Weights of a small GPT-style language model, trained from scratch on English Wikipedia.
Training: a variant of Adam for these matrices, 5259 steps.
Each number is 128 + 32 x the weight over its row's rms, rounded and kept within 0 to 255. Layers, rows and columns count from 0. Numbers have three digits each. The size before them is the row's rms in percent of the matrix's.

# layer 8 MLP up, 448x160, rms 0.0691, rows 196-209, columns 0-159
096:136133151086107083174147099146149168109098121163109116118153098096080181164105192107136128117162184088154184177123166196119132156109110158178166181093113184122122116146169134144099089161136147154160099113193125130156127146116095121142121129141118100104100067134152186178117049108076095073106116078159152097202129127153127072189139123127112103141104072116135117126111089114137105073127146167141078119164154129114161124123127162156079127124083131128202098156158105170151099140089059
099:170132118156117119092121154127127172138080095134119118126110144099167123122132158118144071100107121073160121170118101194132108055103172167141184128115183174152103158150124187122118100139129192143124151113126091158095184117101101108124207147128083085154104048102164149198110088097102091101126114098166110160121087122123148104197084156125129112143143107127143098132085136062110075107183153173169133152104069108156129189152125102150194175089168116150124090134177101083131107117118114
109:170131195091136121105105170105136137132107120078125058089111142130140054138090071083128105163111117154152117154089187147127131182130102132139142128069106147125164135158064062143117083155099123079158135146104115133156117120116086130180068158178152092100132160144103150143111109150146129144130166135150150087125218156126108068158119150143093108088122120061178116138119148101151152116095167147146105176126137134090103182133111176139091058190119125203147144154138105086120210117097114
108:110143108181157134175117092141141113069065123165111158120083108103093147111156127115098120145090138155108106148147134146123097157193144089191138063115149054189104144126139114110134104150110131111098102101129081168096168092148132114157124165083165140108111167085068133180104147065120153177067178177156131120150138108092043112143087148172129122147154138126082129151156098116108131054127138088159145143100098175155088078073089118211090154136112131119085149095125161121087089117154123
097:091132139116050171138088074092159170148182111102141153144226108157103127176128053173168081096144144155158107133077152153085147085123098140136160079163165096154093063137113153111184163078090078135138152138072156099140146105107089112157135118141128158179187120119128103098112122115148124176093122117126168162073115062176146120120186123131128133132120114136134108101124158165112117144084125098131149155085132104147135092151111119043161115123077126104129084138144088147118164139209146
106:120173138120130150125111064151072161131165143164106113165106193121142144165159113136150095174153110099126115099097092146130187111152189147142134107158118150139101159103124145177132118142047098142156144138133119157136139149061123147091087135104125142094183154099126053151101112179120103158161128099141112150069161100110116167150194114071105109078098055141162140132086086139098080161069170120077111072112119095129112069094108132098158073168117146135077060159170125127125168122104182
097:183105164116148167117085140184106151141168103144086108159126152121149136108153098136095100126064190079101098146089184142125147077104139206099104102088114145120115104131103119132119063117090131195160101094138122115160181119140146143151109155117178126169078108126112128132170138084104126112119143113125162132135174113147113155117171060095117144130124174072144118148161099105109193118193072162129200131115147134127232121104103168122156065199166099121109115171153158086109151145095156
100:143140102086121089138114173122104127105102078176085063146063180139057105118139113143046110120140127130089124128144126131088093053094113157158177084108140132133146134146115158153118107093168170113129176133094158138148166139124063117158173230044140096125154132103119112151099144130103178123146092107115099127098123122076163185133080144126129121138150204041127118173099149144119142140130127164108147183146163163129107164189153135117122129143163141165141163114111089086108121125064136
091:131132087183095066100133112160107168134119136165092133152076162200169168137164152111133128123135078110073149112113088149097126179110173178091170123113134139136123111127136164115133106091150128096112080208135116083099150105064150114070175175137118124113099108090111124091118136133157127151117132124096113118180211150107092140118115150188109104108140179137143154157078092100079077150143101082160140110151048150110112137161063063099136195122131176126087141081139153131138145168067122
092:151170204147134137096147124122106117182127153159109119100092151066200145173068112141124128115103124140132126135107140155072150152127081022153129144091083213151101117154119073131187100151151109145169143128157059092109107120174143171129108134132163119105148106139127129102127122138173116111168165161139062136120140106105120071116135093165162095165164107161085144165133187104135178169128127153129100151113132182146103143110127139137146115137182180196138118116093155055138144046145121
096:117169159101135121138164128110171179157215164135123113228155127113114179154149095137177127153155164160150104102172092137177123164109134135128101066152096147109133131145118108088082074086115131136187149130142169085113148160159083131191130174086094078060126147108086174137069142131129189130134142131151111103092167136128107105127143094159107140120150166140084108119112156115163192091131137093162110097126120128105163131042128139124083099108080102109092115141038133166104141092133081
092:085135154134163113137165102107128144139164116085126126153165131100179146122142165105085166088139093159057160086119071133104132162070053140120166081106091136135136163153082114119122116147159090166103132145179158067108059123097115117148124132153118110207131160085067162101072102128108101153135132099167147180129148118076155117131077059150135177130152049168131174153143142108166090142088130149111103164163127101145141144093112204092108132094184098101092158163096117176118093134148145
092:111209149136118107088115044108139134113188090081103157140129140162106147104111149100137136107135087124117132090170153128117148189093129123116177098137187140118120158163099143173164193036126124101145096109063089193140127115108130146109075123139102113144140092185061205132119090076133098108168130166125095109056097179088073154123089163102140116127164137156104113129080067128125134139143161133164132134133142108139081189145107163177166154115101099170138164116147145155112109104109097
092:121133128206135129148125098093139186074178140079122069132095111130106112196152069167091114108118080123102103174106081113125173218143168069144094145140098086184092087114130122134156132171157140157121122099116079168083100165131137111121132158116122148177119145157062167093145111091120147164152112129118058123085134170097064117158149140103136098153142101116112165085117094178116091167055108137131181100117064120130110057114128151121104073093152130107168135102097123156122114134101152
# layer 8 MLP down (transposed), 448x160, rms 0.0519, rows 196-209, columns 0-159
094:151087155094087094154131089173159141137146165160143161092099075110135154108120193107095127118145146095171172153114164194080174159119088149178174185094093158118115097155118106117149085176105158121178101103170125122158142111122087140118125118117111126097086100140173153125127064108078095119189119124105166089148079131101154122215101120131109108153144077087134089138125082131095069065083087093140105148133113138163113108167130132165093104120156136158185155156145151112172157147062055
098:122123113152160165123146152161174127110098105143151123080125102107137102096151163105145074134101131174148198182096112254141154166139114151200165159104124147108132136102156107151090106112168095108089086100070100106152115133155122108108146166164128107141097127154107165132151126063116116115169123115129148186093138165121122170231136081081101066080093070148136100089116167116073114096117156138171125167118078153113124147152165108137099073110183089108117163094143125142130134075136114
107:132170140132067111191134155116183137170095078121086157137160164148130209182121132117103111122195151114160133058151126117132045118127092099173121179159122154146101113127115135110137089171104129131174154167122123144165078183122150102119100080106131101092126125131097123139186136142130123084137185162133130060183146187125082154144105132163138090105142176149130122159099103117122206132167133181132063191155151182106162106147139131165097131144074166124096160106118158115120102095151072
096:110100148111097117162136111054117122126163104165131106126136129176078115135118129178159030120203137212065117093096173202135125109098092086085124123115203135130115094063158068125127074138104130072139127142121103085151148140186092150141127139117158118155136118147126110111147084139150130172158108151122143117098121130129179070159147159137079124112179189137126137134138141147077141179117107179157081084110153161113080139081129160110109091151056159155140122136189161158141142103132123
099:068107147138141135110107090105107130123188112112096127150211133152167130167113118094184096094056133158122069141052179156106166124117144114139128088142159081157092098136102158126175129082111127141150194132160155045123172099150100135133145123168191103156117102062131085073125124129133138123108101107170115119073111117096143110132127121123113135124092120155126120089122193133122129084091109089196182149080181111148208145116086152096154170160055150106113137150166114106107096151130161
110:116111161057105124118150098097124180164181100115144139174151192161140080146118110110161059163155143105119120082058169156120173117154135147160108120170065163083148167060151120186140139177126150097144120148155144102130116121101126138130088136104113139083142141147111103168105153131164127161144107117108149145082162130183101101137200128109087083143107096142111105127095146060097152177098150113130127044075112180084161120150154130084140126150144073124125117185126094140032121079103142
094:129068096123077117153152078148069156186178138130141116106085154113135160133166125136072097132135193079097092141092120114142101125157057111138109128080170083194130102112114157127144108130104113079161087154060144100052090146174130151073103102101208157155071099170097174157205105073117166158138141123128135113164130169085112097112113134117107125130106165119121080128107153123069149137152110123150135175145147113142152162143158149123184121170137198134184157085153125144113152103114130
096:123133123091137121147109116085131111199154151112096183121184162114192110146120154122190098091083168182171095142146109079108115162130149083150050143101160091098060140093152102141089183133160102127094083161145084154114124110089158094106089093169117156146123103147148139124156126068152096071113125161076125111171128146137146114111128174081106166079130044149127151114129160122166070142157100103113082125147208127181148108142170109128125104122084142081093156146091142150152100150173084
089:106106111118107139112116036167205128168095154104145127116149123132058114171118115146150104113102172144142079107166122159134113077110108111181119153113126134211107126125081150076153127099114089156142192093153085194093095129124144141055113092124109119111127103124140164111146091163093170124031095091111144104127146179115135107144141073106137128188148057100113189178180085142125115089126093127157098105122152095185127146154152151131181194116149127153118132149100100141134095110178134
098:197152124148144154124096143162118103194168103108135098119143201126142170165113114152097161128112144141158148083089138116133154186081105116154113193087138204137117114085148154156143040134136086119105180134130106076141123128178116178129091103115063125129135088153092089100174108165143104126195110093195094108170083145139139120122116147188088126196181155119090048126155190126130133151115111143149135162155118128112138141080104167115121097193163141138125164119089177113147128089143139
096:112071158171137113168110099129104096199149179155133130101106142139097180192102086098054191180153104085087129172134099110151172144094137074144122131163152158134108144152104180106055125083075068113156154110102175161070133070109182153092137160122177185066161166117123183131084146127121140151123119108122187178134096135154121102115169104166127095126105116168147122163133137097168116101125124136160156147106134122101141117130141140111070142168125147123116082170153121123042118103154145
095:115160117133195119143171089110105105121109171131178083151128109157119171149113168102093104104134104177144109118113117166101096115168100145111097170098166125175145119192119127135148188131132121186118088115125181112128085161098201086153140195141142121154142178144075193108148075049095149085185146140159152178142136138085105142145107115113139102144158107163162214150156117131088075088138133120155096149118129086158115159127129151110086174150187130182125144092084159169078092082108147
093:109171129153156107105153087139115123134124136105135114131166130168139158114163179148148120141175116142181128165116132176143141187097114107106113096211150149081094109195163105220123157092120083214134155122155183158122102075186060106171057126170101132148172099172149177161152156095117070110099075178131104135087071097110158137156149138089074133088159161157122135150102141144143132126094164172146166130094172119170087165115108137129136115120150144097099152127110152144140070105124138
088:167115183156129093118151102106115166123067118166113075082133151122145117157105117101121140096129139135104131170136164129140109136166074104135101124109159128131089107167097128153120139069158168164104053168102053122086142123147169166172126149138110182106065054171181158121130122161093095099103117133072045179133164128116124162148093105140137150144119101148112143165070125127057105124154100118145114089131165104139074170137164111072064120132139078114159190164180085120147078086130099
# layer 8 MLP gate, 448x160, rms 0.0732, rows 197-209, columns 0-159
102:138158168127088131083081148077130172135140142113129118126134155169143132172098128130152122117137104000181075110133143151124112035113139183099198129118153148183098123172130177152134145100089175130073146138145118159079185114108134133146193144091079132145113104109149110173166111138106088135054104125128106134084063118145123127146138141159123139174140117149156126118126144105131144132155121146151142094083115127162145135146101126119209195105100130147096078151209116066157086147164127
106:186089137093167137096111081117123160084157164092147104116055123130183092113121144120171095197079066144116116180122143144137117093137139131181119081070130100124157087134151141176195171110079123126147119159054162129128150076114060110141087126143136183126112155197126115159104156109080110142152147146144126167023161094119146093126112175128098140113159123088104136081171112133087059120111137090132181148124151142077128155139148149080141120116070104147093136124142107123146140114110178
103:145072039198131161148129109157165158085100092143119147102084118127118150178193072112094097098130117134145109143185132130147146116174146142183107143145107060177116128177156110083138111114123096126146078104077083128131193059132101116136194119125127096101134096134086114149040150081092099122106155165134105104153090105095065097122056091162095141144129134122064110142137091137099131122128119123139141129139123158149064067101100100168115176143118125134129143091126161162098104103178094
093:122155163137215132098095088075088113170170167128124130133105203134111112131100133070110106152104119130114082115127149113110121100111126139099121047154111093149095156111158194149193159046136148094104134070189125057117165123137075101113113132147178159145107167163114101151105118156142164150098095111123109120131136136150121203107112164136112164154106130139161179107169144123087123106139101094093195090125140168122163082128146109115176181146098166097076088127184162092135105190120100
106:130135177159112105136137114140111094090231166076092118064092125103178186066082158109131168104182127094165113152161098106143148118129168160184165137120125158136080072151172144142165131072130087161104090141079106098125129127187096069082169137165113134145118127104121087106151145173093118128137160216099164150076100134142155146157117160101114192102091134053159131119137076173176118172124146143118118106162142121175129116093121167144154146133165187107144144129129152112156130150117113
097:136107126090080168079116129137131157097097138076164190112138126126068125140107098106161069076132138109137121155109164147127171102100138148146133129153134149094111118085108180137147135060088112185098128110176078104191233084069058157162083096192137106124131076119168107150092153165177111085130121191132167156115125111147083140152144057113136098160140149109181146066176093107152103145130147126107135103129147168161160160135137112161129116111139099146071135127150139073092134176107137
089:053147180170061145147096106189177125082113174113148097170110123151113141085131125129140099190148107103127169159103115157132083067156111161098151091173145145102119111137126091148130073138104114183130080154091152123093132150132075095144082124090130117118126134059092086110100110144107180175167153119150118106065191134121026148134151092137140094129112118172175149050103126085148112121079167144137142124073084120071070129097096139151127120112122093122175082122116126133099149137135148
090:088172063102111148112131180117110118027133109147122154131126133198153171103106188156093126112150089136096153154146161125144202079122112121091101105201168166142139119141096129149142115119135154185094143163086123143184086145106155161124140095158146141100074156128091187125113151150159163139125094076144140157143144104159162110132122178153149068082137127163147114108164123105209118175123155116114141131156151085100146173096121144132111146093186137103179098053105151096093115048111149
097:124098162143129124096146095114116116115109163183098130117097189079171144180112079180107117139134086148101139150149161139107162084114108075108189078134104166089126050141149097180171158109166081140155127116139089134121117088143147177127151156099127113118113113154166138134149163178135096095165131170179100191079104070130124100118077100175171129187154161173104175141179184118135155114084114114121116169120148188109117106064094093138147130114094127173135128056069095149098112081152150
094:128173102100171123132158159160122140113094087112160122139110183076164119065186124168112080152151111146210104121102102147102137076162069221071108108164135063114128116100137107117168060168117123141117115143117091089146174114181058082100149095177153064141100102145150119175179153135117130161110108130131121150083150146160138170136081162114081139136124133098089127110110131186130143110122165074081120107114130068143173163099132123154144100106080150105156139105124109073163152156165151
091:069105083141073091213072121119123183126141116113127214090129135172166129112171169179112091134138065096069134090128085157086138114120109176083139086136129116075089141060153103073123122121127137123066096193145112141127109120080085212119112090101137098116166182114129122131143145173138126126078116145103098159106091121157126157122107123175106190118150101141096136117143106112160130190131151112129125159141174130164075098187105148077178165108119129143110136129139147146165100152168153
092:155126103112148100138112137122104129164156119206210092137145125050089114132111081171165110105191138126144106139088107128078100157165144174175118142127066120145124146158098108143160140126074113069111163097167138185143118118140150135092099091165147101147146173105186159138154145137114166071124105151139064192175118100182105064169130138120117135148103135170093140121120113174146040159146167114129120162152123115140103084140187098163151109106092146081082115097130071067120180117127127
086:170129070106120159131144189153085082187145142186085140139129133152097116143128103137139141117155138122125142131159125145165101115089166156098099105175121092140151202135081116100105142128215113091178217081130182159139137139151160154127120150154112171105166177159126172087135169118095130067078127077101105129114173034146180149079164089107122120148066115095113141178123171142099156084194104106140121109105120139108173103113153126142114129198111106140117105102065137117109142115126101